Each number is 500 + 40 x the weight over the matrix's rms, rounded and kept within 0 to 999. Layers, rows and columns count from 0. Numbers have three digits each.

# layer 13 MLP up, 1792x448, rms 0.0534, rows 1682-1730, columns 280-335
502546528559452480509526481552502488454520530461477437473473469548427528505464469481475513402518505447486426502441537492485518431519454485496537506566535476508502444469
515501507451485505485544508431546486529442407523522467513524537536476531473574525602548434471552511409535531468475540462395502507508436486523553551471497468526517469461
545487570571545432451486441493439487461468482520528477553576478467471516578472561530488478407471495582528552438513483526532520481459512456479435498528505552521544493479
435504462431514462471503495468503471491477523449508491545522619542510468492535535467508407480452443484475501503466542548472491471481500551473554579488415509522488519455
489468500518523443477480517488557515449441546502454601458534478543449527407495500437568533507489557539550503569548454535473543492507569479557449467441500546487498559472
499477539496421465437447555481546475523525545541416583519539440500480473513544461478500481516513471536496489430478519528538453461468520465484505501499502527487540538504
562525538450510495533491488542490527565477490495499498466452452486464525549514538510484505486547513491524530494538495513473515485493500504529525578517469476492463495566
527481468538488457530488549477437457503501493501467534516553527433532485468513464515556520542502504487541575498490505562460518502411506571495499433511459482550500639507
536524608483460477522468436465456471483469496493546560534488491557480539503451438520491474513484528439494481550476478559570440538470464494546396487456563525517547567529
484468509505439533566553524473528453514546522497500438481504466585500559531518441507503539514429491419490444482475483454519472498463551530454561484471530505510503466429
520577543510476487490493496471488546448470494518510505570504404548517555499481451539535448516549501434530551471513523530539490580503490490466421484521468445500517495540
440460512507435535489519518428481535507511535524467545501547495492505539429505554555454457500444453442517479454542536457465437515438524545474490532528522503561488437473
535492447482520471518462546487518474529594540471478480400546526498513497540454506466549484479542547530556542507573547515518440451443445435548482553499493502531496437562
457463444499485516485515479566499541483516558378466468541474464486520522465497440489495477447499464593490490538514538477451565549476445466500464546483507546486505456556
497567469498519510532497524448506530583508521469495467508484464500541449528507564491462509430552511440524589442475467454534450455457410544487475469547452578383528525475
534487542489543530473471434496585556467530478506519512549505449481491448541613609526487528450478449547426547467455598477516586526529615493494442513555542487542490518512
474530463512497516464520545463570426503505488504456549490462486497503478469499500474512468522482503574534526475520537458455530491474551517475447501473408484542485484579
524490535559521450430446460514483543513552490493508519511530521498460465487497486492516615494524549475482497484459531499472524503438458436522458455496490444511505504532
564458534454502451533463475516511550515548562507518510510535464516503499497470488455526375470511450469510575484513480509471474441509496445566574464518396547490489505551
486512417553465453492528515396520488544542506525584493455543432442519491431537445529530482544442508439547502465492498467402520556509480570535515441459520473479630469549
479494495480448499420529494565522539489442504533484509530503489448488513516522450560525451511448520456477452490486521517495506468442491491570487572528461457508538508534
539524527557455425480519530562504638395513524489461513521549568511490515526533573460488539488518544542499461482520537433494406497495553514523448472508473542538436519461
536487472471515431485512508422478538494502435524446491454451505445543449549542478517523550441483581471547446515360573549454546463450368484519482564494530466486473526514
540506416491438479536487465570451532508496504549505490443440537465505502541533481540540453450492496459487457514480488458483502496497541464502535500475520419557533523514
537558525606461465492485482517544559508542544575450519545540511537555526477476499473484448478535462518508434514502491498490491456556440432459481503512453527502545541473
493437505501481492538515475575480483519453431482380471468557469427562464503505479461525454531537466590462510555522506576461520485482524486480434609547531458471449549530
534446487542456462423494529503487448525524492460433511468485543471528485466525430510513515477453536493473447481513443495504483508502513477578520533470446527432466525553
524473448554527465463517567519463531539506497429499518511562517504430564504482475428547566530412559459478527429485513540469511538548516490492469494484454544553485557537
477471550514523454465515462511501574518516576509561467476460493483556525478448470462525429490535543458540533443569516488498515512525518466553557525516482502532415497570
541545464475457527552544490523512404504563512451471445518440464506527560496496457462557509558443540506517434467417495533490477563471509552435447499490512482528516545516
487453533495509539501486466561484447530453419470462491515506567521524515518468553507503490533487487492442504497504480465529512485444565464543495496497506494521512489530
542538502486518550471514582491519509519504514585461508504567512518521481431530452544523414499518480525549506431501496557563514532570469447435448558453487489543540471467
472482475507501440472556474512467517444525523511528522513450437442483436486559500537442469521513469430411532503505474500462511511528525556533472526534521501502510477508
461547440482502503531494550491470522429450565459556440449548462510551444448551566480504540514536500581506463521524537519403594531514503491491459567538390560539449483502
500483457423540512563573512512556482516503545492545572504497538484489572434466455529522494537470497508522555520513493564506486466503496491451518508528536480488481520506
559472412541502500465505496475549551526472465527544463470516496550485551521509543510462548497544591529512468545491495529552473504499482549518516504554431468504437587467
542570504480441449470427543518530476525526491504520481506460510535491508513534546552442446511415557529541576482488446498541506477456534507506511445476504518487471455490
502409482539502503535562447474499526518461507459590457461515532489515452520559441556509458494471524534479392476491480509417479548475538483460495516460569562448497450497
496479499521477511575550515553553549436544525606536488469529528377455469523480551561533451489500460499479447492471489582472569513518486450510507482497560434531464449489
523517486520460492382473515444519492554531477553544504438578465550519497455522452591515568421459487515480441460485503495485544521488459513494478521491510436542510568463
491535506524400518599457440502520487520432517529426460516447490501471567496589546555502441463483394530542534554494505523596512537526470550462548527480505476489538540446
556481487479449537536495596501446485471471511542421558394447449513500548523438512528539465468500486502495570466528493453551536537532531569480490556423510453541553509502
542508437469507481483516477470398553507472553466472466589532480502528494477520494448481511493500504555524525535465428568543502523409486515494504576503501536535505460502
495542510531477448478521463516543482529504522503515499501464541369520495571490528555496438512570542517523594528524482435562559483502514452510534553511465446535509468429
473467541516483544483516470504457469564479419540476525563489553441495448456517509492498473494450552494521467555556500546479538472528460579529489500461514486504481472510
497522468438488548413392452559536506451503461483510465515475486483458479546444503508561510417427568504516493525428475523498458487498490447476533484508506584474460497450
461423553482500519456506598421534443529499526508527559535625527481558487542525560499470473479473454484545535467442436503513558480518518535517422482500528506536503510437
564463482501527459546489435515503505528556480499496517464495582529556532425499489493500532580505515449527484486469480523516476542560496533479474481476475497546474427488
556487432548505523529549404551518567471508518508525531524489505523532547468482458454536525518465487550462479443487512506544415550506549510526516585563471512446499509445